Each number is 50 + 12 x the weight over its row's rms, rounded and kept within 0 to 99. Layers, rows and columns count from 0. The size before them is the row's rms in percent of the matrix's.

# down: layer 11 MLP down (transposed), 448x160, rms 0.118, rows 70-136, columns 64-95
# gate: layer 11 MLP gate, 448x160, rms 0.125, rows 71-137, columns 64-95
# up: layer 11 MLP up, 448x160, rms 0.126, rows 71-136, columns 64-95
down70 106:61 34 53 65 37 78 60 40 43 49 53 48 41 50 46 37 48 35 42 49 50 52 44 43 54 27 61 64 62 54 49 36
gate71 098:75 15 43 66 64 48 71 52 53 38 56 53 47 50 77 55 63 37 33 53 48 55 57 32 54 45 59 65 44 55 48 52
up71 097:57 60 55 51 61 57 34 51 48 62 56 52 37 47 45 49 45 38 39 23 68 38 45 72 48 57 49 56 83 46 72 40
down71 098:49 51 32 59 49 39 47 49 51 39 54 79 67 82 53 53 48 62 67 38 51 56 57 62 64 29 44 59 47 65 59 73
gate72 098:77 51 52 61 49 42 50 50 53 60 43 60 22 55 34 37 21 44 36 41 55 52 52 77 46 74 27 39 53 72 58 49
up72 090:54 60 31 23 45 36 46 49 29 57 71 69 51 38 38 45 23 50 40 37 45 56 39 54 56 46 64 39 50 54 60 35
down72 094:46 40 54 31 65 71 41 61 42 48 41 53 41 43 52 76 47 32 65 55 30 53 52 45 64 28 49 55 43 64 72 53
gate73 101:56 54 14 63 66 63 46 73 61 56 49 22 32 49 44 46 51 49 25 41 47 46 56 59 56 64 56 31 57 59 47 37
up73 102:37 37 61 71 89 59 42 82 50 60 39 49 37 65 55 42 49 43 56 50 51 59 56 39 61 55 53 20 37 53 44 58
down73 102:41 45 55 55 51 33 36 58 44 43 47 54 43 50 40 53 44 56 57 51 28 62 30 48 47 56 65 75 48 47 47 49
gate74 102:60 41 71 47 57 50 35 47 35 58 58 43 74 48 53 54 34 57 31 38 33 53 58 67 39 38 61 40 46 65 53 57
up74 105:52 37 53 67 65 55 39 55 43 50 58 27 62 54 65 55 53 43 52 44 35 48 63 45 66 40 47 49 39 75 47 47
down74 104:40 44 58 36 44 40 50 65 51 58 45 79 52 47 59 57 61 46 60 46 48 52 37 67 30 32 41 58 49 36 83 46
gate75 094:63 50 47 66 47 34 55 27 50 44 42 60 60 59 48 40 52 65 44 68 44 58 38 56 46 57 41 60 37 70 76 47
up75 090:49 41 31 43 69 42 48 41 56 75 54 47 71 22 52 57 52 56 36 64 52 69 34 51 41 46 42 39 54 59 42 62
down75 092:32 25 65 34 32 55 60 47 73 58 47 55 49 59 69 61 57 50 58 56 46 49 47 66 52 71 59 35 51 47 28 40
gate76 099:37 55 66 38 53 46 39 68 45 53 72 42 35 52 61 41 58 41 55 61 37 36 75 58 57 52 51 54 69 61 56 32
up76 099:51 44 59 56 43 37 35 59 67 37 49 58 34 68 63 47 24 55 49 54 45 54 46 54 44 46 65 49 51 63 48 70
down76 098:33 57 52 45 42 63 61 60 78 44 49 59 55 45 45 38 54 57 50 49 63 28 59 48 44 55 61 64 54 49 54 55
gate77 104:60 55 64 61 69 26 43 43 45 35 45 40 39 59 45 34 42 54 47 58 43 68 53 62 71 57 63 47 64 67 44 42
up77 105:38 52 47 51 35 43 57 53 37 22 41 56 34 58 48 63 57 35 45 31 56 59 53 47 37 45 45 40 66 51 45 49
down77 101:47 49 38 58 41 45 81 38 35 50 49 73 50 59 45 50 40 52 55 47 58 45 79 45 31 60 77 57 42 40 32 40
gate78 099:61 66 47 56 64 49 64 61 44 54 72 47 44 49 53 24 34 38 48 56 51 40 61 49 81 65 64 52 58 43 27 51
up78 098:60 49 66 64 45 49 43 71 52 65 59 67 40 59 71 33 47 37 40 43 38 56 26 41 54 53 48 50 61 56 38 57
down78 097:48 32 58 73 29 50 46 42 37 29 30 42 51 53 53 52 54 47 69 53 55 44 57 75 57 39 76 39 53 56 75 36
gate79 098:40 38 35 49 59 53 39 42 43 62 63 39 47 28 64 50 41 60 34 47 49 52 63 56 73 55 57 40 42 51 64 49
up79 094:53 38 66 58 54 61 66 38 30 51 55 50 37 68 42 56 43 61 71 81 47 34 49 55 36 53 65 64 39 60 66 46
down79 094:52 61 46 32 39 58 54 19 40 55 66 55 57 33 52 56 60 54 52 36 65 43 53 54 31 49 65 46 46 40 46 33
gate80 092:51 29 57 62 58 41 60 38 92 32 76 30 54 47 60 35 41 51 63 62 58 57 56 56 61 40 48 64 40 53 50 57
up80 089:39 51 54 47 53 47 41 67 34 55 48 53 32 56 37 54 60 46 51 62 39 50 69 39 37 55 53 38 58 43 49 61
down80 089:43 30 64 63 59 43 62 37 54 52 73 81 42 47 51 60 49 76 49 38 22 63 50 30 53 69 58 40 44 56 11 69
gate81 104:36 45 78 39 61 26 54 41 39 55 60 60 61 29 38 58 39 56 39 39 64 45 45 61 39 45 59 55 45 44 50 47
up81 107:69 71 46 56 58 43 34 34 36 48 67 52 57 47 38 68 56 47 61 46 61 61 55 54 52 31 69 18 66 37 48 45
down81 104:66 54 31 32 58 49 37 51 45 54 43 40 50 75 53 49 29 51 45 35 58 61 46 43 30 57 84 44 58 64 42 45
gate82 089:63 54 39 60 74 37 36 78 57 57 59 47 50 61 75 38 36 41 33 49 38 50 63 51 58 64 42 59 41 50 47 56
up82 088:41 70 68 45 54 56 68 39 64 37 44 24 27 52 56 45 60 38 55 46 36 65 33 24 46 56 49 27 45 41 57 55
down82 086:32 43 47 56 54 47 46 47 46 60 37 34 45 52 57 46 54 58 60 39 46 50 44 51 52 62 49 43 50 80 51 46
gate83 098:66 39 59 65 47 46 38 62 65 54 27 58 67 50 38 62 58 48 51 29 41 51 63 49 69 38 50 56 78 44 30 45
up83 094:49 35 55 40 40 44 67 52 59 39 68 48 51 58 45 70 66 60 50 58 65 56 27 51 54 57 55 51 51 39 45 48
down83 098:64 49 49 53 58 59 58 44 39 41 56 74 51 49 56 59 47 57 58 61 59 47 72 50 46 43 58 82 52 43 54 54
gate84 105:53 54 58 62 50 37 50 51 51 08 61 64 52 61 49 57 50 62 52 45 24 39 56 55 53 62 44 55 46 60 31 32
up84 110:55 49 52 53 50 66 57 43 58 59 56 41 43 68 52 39 34 68 25 42 42 65 53 70 41 61 46 36 61 40 47 59
down84 106:30 66 51 25 43 54 53 40 54 22 56 49 59 78 59 64 68 44 42 52 55 57 32 54 51 57 44 40 40 60 59 44
gate85 107:47 54 42 54 55 47 43 46 56 30 69 60 62 67 34 58 41 39 38 54 45 44 43 78 45 32 72 52 39 46 55 32
up85 102:63 36 25 57 64 71 58 54 56 69 46 42 64 39 45 45 40 65 43 60 53 64 55 37 56 60 50 55 41 71 40 57
down85 105:42 41 52 49 54 43 51 66 44 57 74 45 56 55 55 36 45 44 65 46 47 48 48 41 38 30 60 08 48 47 38 65
gate86 099:33 48 71 46 45 45 55 71 67 33 57 43 74 34 55 42 40 45 59 42 29 53 65 34 43 37 45 60 52 59 63 30
up86 100:61 27 54 47 51 42 38 53 55 42 42 61 50 55 38 37 52 35 47 43 37 71 32 49 44 62 45 60 50 60 54 69
down86 099:53 39 56 29 42 60 45 55 54 36 52 37 48 65 56 58 46 42 48 35 58 55 52 51 37 51 42 73 33 57 50 43
gate87 104:68 32 64 62 61 49 56 52 30 30 57 54 45 50 46 53 55 54 53 42 39 62 51 33 51 54 48 57 45 62 53 54
up87 110:65 20 51 35 47 37 61 29 63 60 56 41 58 41 56 64 51 64 59 59 74 45 42 56 61 36 36 65 38 39 49 51
down87 106:66 50 46 26 53 45 66 50 46 49 50 51 40 57 53 55 42 46 45 38 66 43 48 58 24 37 35 81 62 63 45 52
gate88 100:64 58 49 51 47 36 51 46 34 70 59 42 47 48 67 62 53 43 50 68 24 50 44 57 61 57 31 71 67 59 50 57
up88 098:68 55 55 41 75 64 52 34 43 41 40 59 47 45 53 70 34 44 43 57 47 71 24 42 49 34 45 33 53 39 76 33
down88 098:68 61 62 40 69 51 60 65 48 55 49 50 41 63 47 53 50 50 51 62 40 36 48 52 32 80 48 43 55 46 63 64
gate89 105:55 59 62 46 62 30 53 73 54 42 49 41 77 50 51 62 64 67 46 59 35 52 61 49 44 35 58 40 49 62 65 21
up89 109:54 55 48 31 67 54 59 44 70 55 42 48 45 49 44 47 49 69 43 41 45 42 35 62 45 62 28 37 59 70 54 57
down89 099:80 65 41 43 60 34 38 43 52 65 37 42 65 54 39 50 72 67 52 37 56 47 47 49 42 29 55 39 48 52 64 50
gate90 100:68 51 44 48 54 43 63 40 48 52 50 66 58 67 44 44 48 43 60 44 48 68 35 64 60 68 45 52 44 59 51 15
up90 103:57 54 53 61 56 71 34 53 54 51 66 50 54 69 47 54 49 38 59 52 54 59 56 31 51 46 50 41 35 59 58 39
down90 101:26 52 39 36 47 48 38 40 43 63 61 56 56 63 49 45 51 46 40 31 51 63 49 36 62 60 69 48 39 40 56 43
gate91 098:37 53 50 43 48 20 38 42 72 37 54 37 29 40 37 46 34 40 44 51 41 57 61 64 65 47 50 46 56 64 63 62
up91 097:41 39 72 40 62 52 46 15 42 61 43 36 58 57 51 34 46 51 44 67 28 64 40 28 49 54 43 35 49 64 64 56
down91 098:63 54 49 46 56 58 48 52 41 62 51 58 40 57 35 34 35 64 56 49 36 47 41 54 58 39 53 54 56 46 52 34
gate92 102:57 33 49 86 42 45 51 49 41 56 44 60 56 46 67 37 64 43 43 52 38 70 61 52 43 51 69 59 50 41 67 55
up92 102:47 39 57 44 52 44 42 42 65 60 37 58 68 73 52 63 49 59 51 48 39 46 48 34 47 53 35 38 66 52 34 48
down92 103:30 41 54 57 47 55 55 50 63 45 42 57 55 48 68 65 35 49 63 44 25 58 48 57 57 41 48 44 55 53 80 44
gate93 097:67 36 45 50 58 63 68 74 60 28 80 41 51 44 71 81 57 50 57 62 39 39 67 41 72 45 43 36 48 38 35 43
up93 093:29 71 52 43 52 39 56 43 52 32 46 59 53 27 25 51 55 59 32 43 74 46 31 60 26 51 67 73 49 56 58 43
down93 096:38 64 45 48 48 28 54 61 44 33 41 67 51 52 38 68 24 43 36 50 40 60 49 50 59 64 40 53 46 51 54 30
gate94 105:52 60 31 44 64 25 53 55 73 27 48 73 58 42 43 41 47 66 51 44 51 51 50 50 39 48 60 56 54 65 49 60
up94 108:38 35 56 35 63 60 52 36 47 70 80 47 44 51 47 74 49 20 35 41 45 56 59 61 56 50 45 42 64 41 47 34
down94 109:51 67 56 61 62 43 21 36 51 50 45 60 39 64 52 37 53 46 43 40 52 74 58 31 62 44 45 38 22 31 56 49
gate95 098:37 57 34 60 70 43 57 58 63 65 49 48 55 30 37 54 35 82 35 52 63 53 55 66 52 60 52 39 68 55 39 43
up95 097:24 71 36 33 59 54 39 46 55 64 39 68 43 54 63 38 45 38 54 64 46 59 53 56 50 35 67 44 41 55 50 37
down95 095:35 49 44 42 59 37 53 37 52 41 30 41 56 52 71 43 68 63 58 49 54 73 43 48 42 56 56 43 27 59 32 33
gate96 098:40 50 52 49 67 37 51 28 56 27 64 68 71 29 24 44 33 46 64 47 34 55 48 55 50 54 76 39 70 61 49 48
up96 096:34 56 71 79 26 61 62 38 60 66 54 39 80 48 71 66 62 34 45 58 65 58 39 48 35 56 54 28 46 51 43 65
down96 099:34 54 59 60 42 65 58 50 58 63 52 37 58 47 48 51 26 41 34 31 62 45 27 52 62 50 41 74 53 72 70 55
gate97 095:49 53 43 56 69 59 35 48 60 42 46 41 49 53 50 65 49 54 33 46 23 60 45 66 56 62 66 62 50 47 44 52
up97 096:41 60 50 41 47 41 62 44 54 47 46 57 64 67 41 49 57 52 58 38 51 44 47 67 40 52 25 64 49 43 57 62
down97 098:47 59 30 50 59 68 39 40 74 31 40 31 41 40 65 65 27 64 52 46 33 63 58 65 78 56 52 36 52 38 29 39
gate98 099:56 27 49 38 35 59 52 72 66 32 60 46 59 40 46 37 59 62 52 52 58 66 55 43 47 66 52 39 74 56 40 69
up98 100:70 80 43 47 52 52 41 37 78 41 64 57 62 47 47 38 64 52 61 57 63 48 17 60 45 49 70 53 29 44 50 55
down98 101:62 52 74 58 67 32 48 51 36 37 43 46 37 68 64 47 39 88 48 60 70 49 44 51 71 34 68 55 52 62 61 49
gate99 104:38 44 55 78 43 62 52 74 50 26 70 42 50 51 58 42 44 60 53 58 58 41 69 38 61 26 61 67 47 70 38 53
up99 104:53 38 59 67 70 40 54 49 39 62 50 39 53 59 52 54 45 57 50 68 42 75 75 49 52 51 35 33 59 33 47 79
down99 103:42 51 69 44 44 27 63 46 54 64 57 45 39 39 58 63 46 43 51 52 51 28 56 46 44 40 77 55 43 31 58 52
gate100 098:61 49 56 52 32 47 55 65 50 68 37 60 48 47 49 44 48 53 28 55 51 61 73 47 64 53 56 40 60 40 62 49
up100 098:54 84 69 34 47 49 60 72 40 38 48 49 47 49 45 51 56 46 37 70 56 50 35 62 59 57 43 38 65 33 33 45
down100 100:49 42 52 42 58 64 43 35 45 61 36 78 61 50 60 58 62 37 40 30 60 73 60 68 45 47 28 42 51 44 48 73
gate101 106:58 52 45 51 38 49 54 68 60 41 64 44 45 44 54 55 49 64 47 44 29 55 54 73 47 59 38 47 59 66 30 55
up101 110:52 53 46 45 74 52 55 39 40 57 43 72 43 62 68 57 54 51 47 49 46 46 58 49 45 39 79 55 44 67 57 43
down101 105:42 64 62 34 55 38 46 65 50 36 78 41 43 56 51 65 52 49 13 60 53 55 46 61 49 41 44 42 56 22 36 33
gate102 096:57 60 51 47 41 46 56 55 54 37 54 54 48 41 26 25 34 57 56 56 64 50 56 49 36 51 55 65 80 69 46 61
up102 092:44 63 61 49 63 27 60 27 52 39 57 64 53 30 49 53 29 41 64 31 54 55 47 57 53 65 59 32 34 43 44 66
down102 093:75 33 61 52 49 50 44 61 55 50 35 48 38 64 67 51 45 70 33 60 51 68 58 39 71 55 36 63 51 64 39 56
gate103 097:63 74 66 67 58 39 37 51 65 56 65 40 51 45 35 44 44 38 39 39 52 40 47 73 70 47 53 37 39 64 28 37
up103 095:42 48 44 27 52 69 76 41 26 57 53 32 55 60 39 64 61 46 70 43 37 44 63 43 52 48 46 37 56 48 88 31
down103 099:41 57 58 64 45 56 70 38 50 63 61 47 55 31 45 40 44 61 44 50 47 47 49 50 51 43 65 56 58 50 29 48
gate104 104:53 55 55 48 42 30 73 48 60 50 51 25 52 69 49 59 42 69 55 56 39 65 37 45 47 38 70 55 53 55 46 39
up104 106:83 39 54 29 58 53 54 44 37 41 35 45 26 56 53 40 46 47 41 55 45 41 51 40 49 39 47 62 65 57 53 37
down104 105:31 48 57 57 52 49 61 54 28 45 52 43 44 79 42 26 66 33 52 44 48 61 32 43 35 49 39 53 39 54 49 40
gate105 103:48 69 45 62 61 47 50 44 46 42 40 27 29 52 54 59 42 67 25 37 30 51 46 55 70 60 66 61 55 47 40 46
up105 097:50 43 23 50 76 43 38 39 43 35 60 57 46 39 31 54 40 46 59 49 33 35 44 48 54 53 66 68 38 37 57 54
down105 100:57 45 52 61 51 50 75 57 55 68 49 47 32 40 32 50 45 44 52 49 46 49 46 19 64 53 64 43 46 56 53 57
gate106 100:52 51 45 29 34 58 57 60 54 45 79 68 38 42 40 64 18 35 31 52 47 65 40 57 51 51 54 42 53 42 65 52
up106 100:39 59 71 42 57 24 44 46 44 42 64 41 62 51 28 52 40 21 47 57 52 56 60 43 33 46 69 42 40 47 53 71
down106 100:58 45 53 50 56 54 40 60 50 61 57 62 57 77 66 71 43 52 69 62 52 48 60 46 43 37 51 34 57 44 42 49
gate107 099:39 73 56 54 55 53 49 51 64 43 43 43 65 29 62 39 58 36 44 49 59 60 53 65 62 55 57 48 47 51 42 60
up107 096:46 73 57 37 41 67 50 63 39 58 38 49 64 34 48 65 66 60 68 48 60 68 44 32 56 48 40 28 31 57 60 50
down107 096:53 27 32 69 45 45 70 51 58 52 55 41 40 53 45 44 51 48 63 46 31 62 49 68 71 54 63 46 61 38 63 43
gate108 094:47 43 55 51 54 42 43 53 58 26 61 48 66 43 41 52 57 71 29 52 53 37 52 51 38 37 27 32 42 54 40 36
up108 094:38 48 44 64 80 74 53 70 54 46 25 54 50 40 34 66 40 69 24 63 72 50 48 32 51 51 54 41 47 74 58 52
down108 097:36 46 29 45 47 62 44 54 49 63 47 47 49 43 44 47 60 49 68 46 52 42 45 37 17 60 44 49 46 53 57 73
gate109 098:49 60 25 56 33 55 51 43 61 46 59 50 45 31 37 35 40 50 61 51 61 44 32 60 39 57 52 31 56 61 53 62
up109 096:35 64 75 06 41 48 55 19 39 49 64 43 59 43 63 41 43 38 61 70 39 57 46 58 46 62 44 50 63 43 50 31
down109 096:76 28 55 47 46 39 54 59 58 60 66 50 54 74 54 52 39 55 53 55 58 60 44 48 56 56 29 53 57 38 37 61
gate110 098:74 44 66 45 39 42 34 48 49 46 32 27 38 30 33 46 37 50 42 62 67 49 54 43 58 36 52 43 66 63 25 50
up110 096:32 48 41 38 29 47 74 22 52 70 60 32 33 60 61 56 48 37 40 67 52 48 74 34 41 56 61 44 46 52 58 45
down110 096:46 46 55 51 51 46 48 30 47 64 88 40 37 66 76 35 51 67 49 65 47 43 64 54 39 62 48 68 51 41 53 48
gate111 098:56 57 55 60 34 68 53 55 77 53 84 65 65 46 32 56 55 64 33 44 55 46 50 51 53 48 52 60 55 54 42 43
up111 099:44 42 50 65 39 57 28 31 71 42 60 56 42 36 60 39 61 63 50 59 65 37 46 81 39 48 54 44 38 56 64 52
down111 101:44 39 32 57 39 64 46 38 43 57 42 39 40 45 32 40 37 47 58 33 57 45 61 44 55 51 66 38 53 52 56 62
gate112 103:63 36 60 50 44 52 38 67 49 48 68 40 70 65 52 63 33 47 56 45 51 48 64 60 41 57 59 42 40 61 56 32
up112 105:47 63 50 54 36 60 50 40 39 59 44 74 64 41 49 47 79 53 61 59 62 46 32 60 40 38 68 47 48 28 41 54
down112 104:45 49 42 46 57 32 38 43 34 49 50 53 54 42 44 47 40 31 50 33 60 74 33 33 40 34 65 54 55 63 43 31
gate113 103:50 57 79 49 45 55 45 52 63 48 37 29 57 49 60 39 53 50 53 61 30 47 42 44 53 23 46 46 58 65 65 52
up113 104:39 61 39 30 66 26 51 45 42 52 63 53 41 53 51 43 55 51 37 46 43 56 47 58 55 62 43 41 66 30 41 50
down113 100:58 45 42 52 37 32 85 57 50 55 39 33 47 46 54 35 29 63 57 36 37 55 50 43 40 46 66 74 74 57 41 44
gate114 101:60 66 71 54 70 39 57 29 69 36 64 57 54 43 41 72 38 60 48 58 37 52 49 57 61 63 63 27 57 55 56 42
up114 100:52 60 61 45 59 35 53 44 56 42 67 42 56 44 44 46 41 42 52 41 43 69 41 42 48 51 55 49 57 43 19 47
down114 106:34 53 54 38 38 52 44 34 54 41 64 43 50 64 32 66 60 34 53 50 43 50 61 42 54 40 59 63 58 36 50 46
gate115 103:35 38 53 47 62 58 52 58 51 33 51 55 57 62 58 68 46 73 33 57 50 42 69 50 60 40 63 57 53 59 41 47
up115 104:47 60 47 63 56 42 60 44 69 41 42 35 61 59 36 54 48 53 45 38 58 62 56 61 45 58 53 47 47 47 35 58
down115 106:55 56 39 85 40 70 61 26 47 52 61 63 64 74 53 43 73 32 45 37 58 49 37 46 54 55 57 67 28 68 36 49
gate116 107:39 53 57 61 57 38 31 53 16 36 47 25 39 41 40 41 54 47 43 43 66 60 62 66 63 43 44 64 51 71 37 33
up116 111:55 51 62 38 65 34 62 50 49 46 45 57 24 47 66 41 49 35 38 65 60 64 47 48 70 61 38 62 43 53 39 47
down116 108:40 47 47 78 39 47 59 47 52 52 46 65 55 62 27 44 30 46 27 37 47 52 51 74 49 49 40 41 66 52 46 49
gate117 101:67 32 55 59 43 48 32 59 31 66 47 68 53 33 62 27 24 73 35 29 50 56 58 52 65 79 50 46 61 63 56 36
up117 102:70 72 48 56 57 47 54 38 64 44 42 59 41 40 70 52 55 27 54 50 43 54 58 51 33 64 43 45 63 56 41 74
down117 101:53 58 43 25 39 52 44 75 36 60 53 45 43 71 80 43 41 52 55 24 46 61 44 47 51 53 57 50 62 56 37 77
gate118 103:36 39 44 47 65 45 41 45 68 67 46 22 40 46 94 63 44 62 38 65 21 59 52 64 59 56 61 49 53 48 45 48
up118 105:45 50 60 66 51 32 54 65 43 65 57 56 56 61 72 41 60 62 62 55 64 63 40 55 50 44 41 52 51 49 46 57
down118 104:57 57 44 43 72 41 67 55 63 29 58 65 53 72 54 52 52 50 41 67 47 36 44 56 32 60 42 33 52 37 61 46
gate119 098:60 41 23 67 60 33 38 39 66 50 57 60 46 42 59 53 54 48 42 46 42 50 63 48 56 54 65 51 41 53 51 32
up119 095:49 43 43 35 39 58 51 49 38 38 44 24 55 65 36 49 40 55 51 35 50 47 59 69 46 38 55 59 45 70 47 64
down119 097:71 44 40 41 61 63 44 65 56 55 61 40 55 78 42 53 53 48 36 50 49 52 67 45 55 47 32 34 45 40 32 58
gate120 097:64 26 63 57 47 51 63 48 38 63 34 46 40 42 49 47 56 70 51 63 52 51 68 42 72 32 56 34 55 44 40 41
up120 098:69 69 50 73 33 58 42 47 37 64 64 58 46 50 40 44 29 40 63 49 62 37 56 50 44 49 54 48 37 67 58 69
down120 098:66 46 60 52 60 28 56 52 44 68 47 51 29 56 51 48 44 60 71 29 40 56 73 28 35 65 64 47 47 32 59 64
gate121 097:48 38 66 47 45 54 67 72 71 58 64 21 44 71 59 35 49 63 32 53 49 57 39 45 55 53 62 21 44 52 47 33
up121 097:71 37 74 42 73 68 43 58 75 64 43 64 34 57 34 64 58 59 36 53 37 49 41 54 48 58 71 51 53 52 46 52
down121 098:43 52 58 46 31 47 47 35 65 63 55 41 45 63 42 57 54 58 52 51 54 58 32 63 60 57 36 43 49 57 43 49
gate122 094:69 48 50 38 50 54 54 34 34 45 71 63 47 52 55 68 49 30 37 62 47 65 51 45 48 35 55 68 42 41 37 49
up122 096:44 38 41 51 50 67 56 57 55 74 37 63 36 36 73 56 24 68 43 63 67 41 47 43 65 40 57 46 55 67 84 53
down122 093:43 45 51 47 62 62 49 56 31 56 68 37 65 50 64 42 41 56 59 60 58 60 47 64 53 41 29 54 48 35 48 44
gate123 098:65 39 50 33 39 56 48 47 45 40 49 85 52 52 38 53 67 38 45 52 62 60 67 58 65 58 43 41 51 67 45 50
up123 094:38 52 66 53 63 54 34 65 53 38 67 42 70 50 61 58 52 53 44 48 35 27 67 41 34 56 44 63 54 40 66 24
down123 098:64 36 80 51 61 46 44 43 42 34 50 45 58 74 62 39 54 47 55 50 25 68 40 55 61 34 39 45 55 30 50 59
gate124 104:63 64 60 44 50 46 47 43 39 44 55 47 70 22 58 60 35 54 46 76 53 48 52 53 50 37 64 57 52 55 33 47
up124 107:47 35 72 44 39 59 66 52 65 67 60 36 50 16 75 54 23 58 66 66 73 44 47 46 38 54 42 51 55 41 45 24
down124 106:37 47 58 52 56 61 42 39 71 43 53 51 42 56 48 73 38 36 43 49 61 53 50 36 43 47 38 20 32 15 54 54
gate125 101:73 54 53 47 50 47 60 39 51 51 69 40 42 38 54 37 36 41 25 33 42 45 52 56 45 48 62 37 70 76 56 54
up125 101:43 59 46 58 46 63 43 53 60 22 15 63 43 58 47 60 55 57 68 55 39 50 57 65 57 64 44 64 36 31 59 63
down125 099:40 58 59 48 47 57 31 39 77 53 53 39 48 39 50 57 59 64 57 49 59 51 58 37 60 48 61 23 54 47 49 28
gate126 101:57 48 49 81 44 39 56 44 72 65 40 36 55 47 33 47 32 72 65 55 39 55 55 51 53 37 57 43 62 33 38 57
up126 102:45 62 55 45 46 71 59 42 60 36 47 58 50 34 48 30 58 44 65 58 73 54 55 53 44 53 52 27 50 44 64 54
down126 099:37 47 53 58 35 41 55 65 40 59 59 53 67 50 38 56 29 40 67 63 36 67 53 56 50 39 53 11 55 42 46 46
gate127 100:55 16 41 50 39 37 52 36 60 47 50 38 46 47 66 38 43 71 36 35 27 44 55 63 54 62 62 44 80 58 55 46
up127 098:44 35 40 67 33 44 57 42 36 45 35 45 55 53 43 49 37 56 50 66 51 35 48 62 57 56 76 52 55 41 45 65
down127 099:69 62 49 39 49 56 52 68 52 60 45 61 60 27 43 60 54 53 45 46 48 57 46 46 46 62 67 36 33 37 37 59
gate128 100:42 44 68 49 43 48 39 41 38 47 53 54 35 44 53 62 60 53 55 58 37 49 37 41 51 31 51 57 40 53 49 47
up128 099:28 46 69 53 46 52 57 58 23 77 31 41 41 51 62 61 65 33 45 42 41 47 52 41 57 64 48 61 52 62 46 28
down128 100:58 56 46 52 43 58 46 65 41 52 46 50 36 56 56 79 58 50 51 73 52 49 51 27 32 44 50 77 47 57 55 54
gate129 106:69 44 62 59 38 39 58 34 40 33 61 22 69 36 63 62 44 45 56 45 68 53 63 47 54 60 52 39 51 56 34 27
up129 110:69 39 66 63 63 48 27 54 62 53 59 34 38 69 84 33 60 38 66 42 53 60 61 40 54 38 67 50 39 49 39 60
down129 111:39 62 43 54 70 72 47 67 63 60 62 21 55 36 40 77 45 47 42 52 34 44 36 26 50 38 43 68 38 56 50 58
gate130 095:52 59 18 45 60 29 55 37 48 41 52 41 68 46 34 37 32 62 61 58 57 61 63 54 43 38 57 45 58 27 60 47
up130 095:63 57 39 56 96 37 66 30 48 37 73 48 56 24 52 38 33 37 42 45 40 54 41 52 51 49 28 59 55 39 48 52
down130 094:58 58 30 61 63 78 51 25 40 51 15 28 65 76 34 56 41 44 57 46 49 43 42 45 57 49 57 51 49 53 41 68
gate131 103:45 27 60 66 47 49 47 33 52 73 70 46 79 57 42 43 49 52 53 57 31 47 50 38 62 47 61 71 46 57 54 40
up131 105:35 47 63 62 37 69 49 47 47 68 61 63 49 43 62 60 37 51 66 61 30 47 36 41 69 60 42 75 45 82 45 36
down131 105:34 56 74 54 44 51 66 62 40 53 41 52 60 45 44 48 15 35 53 48 42 25 22 65 40 56 56 89 60 47 68 71
gate132 093:60 55 45 79 43 51 62 62 58 41 51 57 51 37 54 30 45 45 48 47 59 66 73 63 50 39 48 42 48 41 35 49
up132 088:43 57 38 63 46 60 39 65 39 59 57 67 56 38 64 37 41 27 42 28 64 38 74 59 65 36 53 68 41 39 66 62
down132 089:57 40 33 47 46 32 59 42 39 47 46 61 55 41 48 77 56 58 45 59 34 57 59 48 52 52 58 63 63 30 45 58
gate133 098:48 65 42 55 44 21 70 43 45 42 52 42 62 61 56 62 34 38 54 47 24 47 52 52 66 72 65 53 61 37 54 56
up133 097:61 16 36 62 48 60 55 31 44 57 39 62 62 51 66 67 36 64 59 51 66 39 38 43 51 66 68 60 42 57 42 59
down133 094:52 35 33 47 68 45 56 44 52 63 53 62 68 40 66 37 62 57 35 65 48 47 58 35 73 45 42 56 50 41 42 64
gate134 104:41 53 54 50 46 54 38 53 68 48 54 42 70 50 54 54 50 59 40 62 35 53 50 55 70 78 44 56 69 39 61 53
up134 103:60 63 45 44 57 62 48 44 55 48 63 53 38 61 44 29 77 41 46 22 61 68 75 54 36 33 41 44 80 61 49 63
down134 104:54 32 55 50 54 47 49 57 49 31 55 25 42 53 65 43 32 30 54 56 65 67 63 48 46 79 52 33 41 62 57 52
gate135 098:68 42 57 44 61 44 51 59 52 50 56 64 39 29 60 55 67 45 42 81 38 69 52 60 50 56 46 29 63 64 43 52
up135 097:52 59 30 35 49 61 44 44 59 52 65 22 54 36 60 51 37 29 48 60 60 36 39 57 49 18 50 47 50 52 51 43
down135 099:45 68 37 59 43 56 56 40 60 30 43 73 44 54 37 46 36 53 41 60 68 48 49 51 76 48 50 35 53 31 51 45
gate136 100:51 51 68 48 40 33 68 46 41 49 72 51 53 38 61 55 36 52 38 65 50 50 56 55 57 46 42 76 43 46 50 44
up136 097:59 50 48 34 35 41 45 76 61 49 53 50 58 45 37 54 59 35 56 49 53 62 40 52 36 58 70 30 51 62 37 26
down136 096:50 49 41 57 38 53 41 56 73 57 46 74 44 56 38 46 56 36 54 55 53 63 31 44 61 71 50 52 51 20 53 45
gate137 105:55 37 52 51 44 37 36 54 52 45 55 59 52 42 47 49 32 51 44 41 47 71 62 61 71 53 30 55 61 46 60 52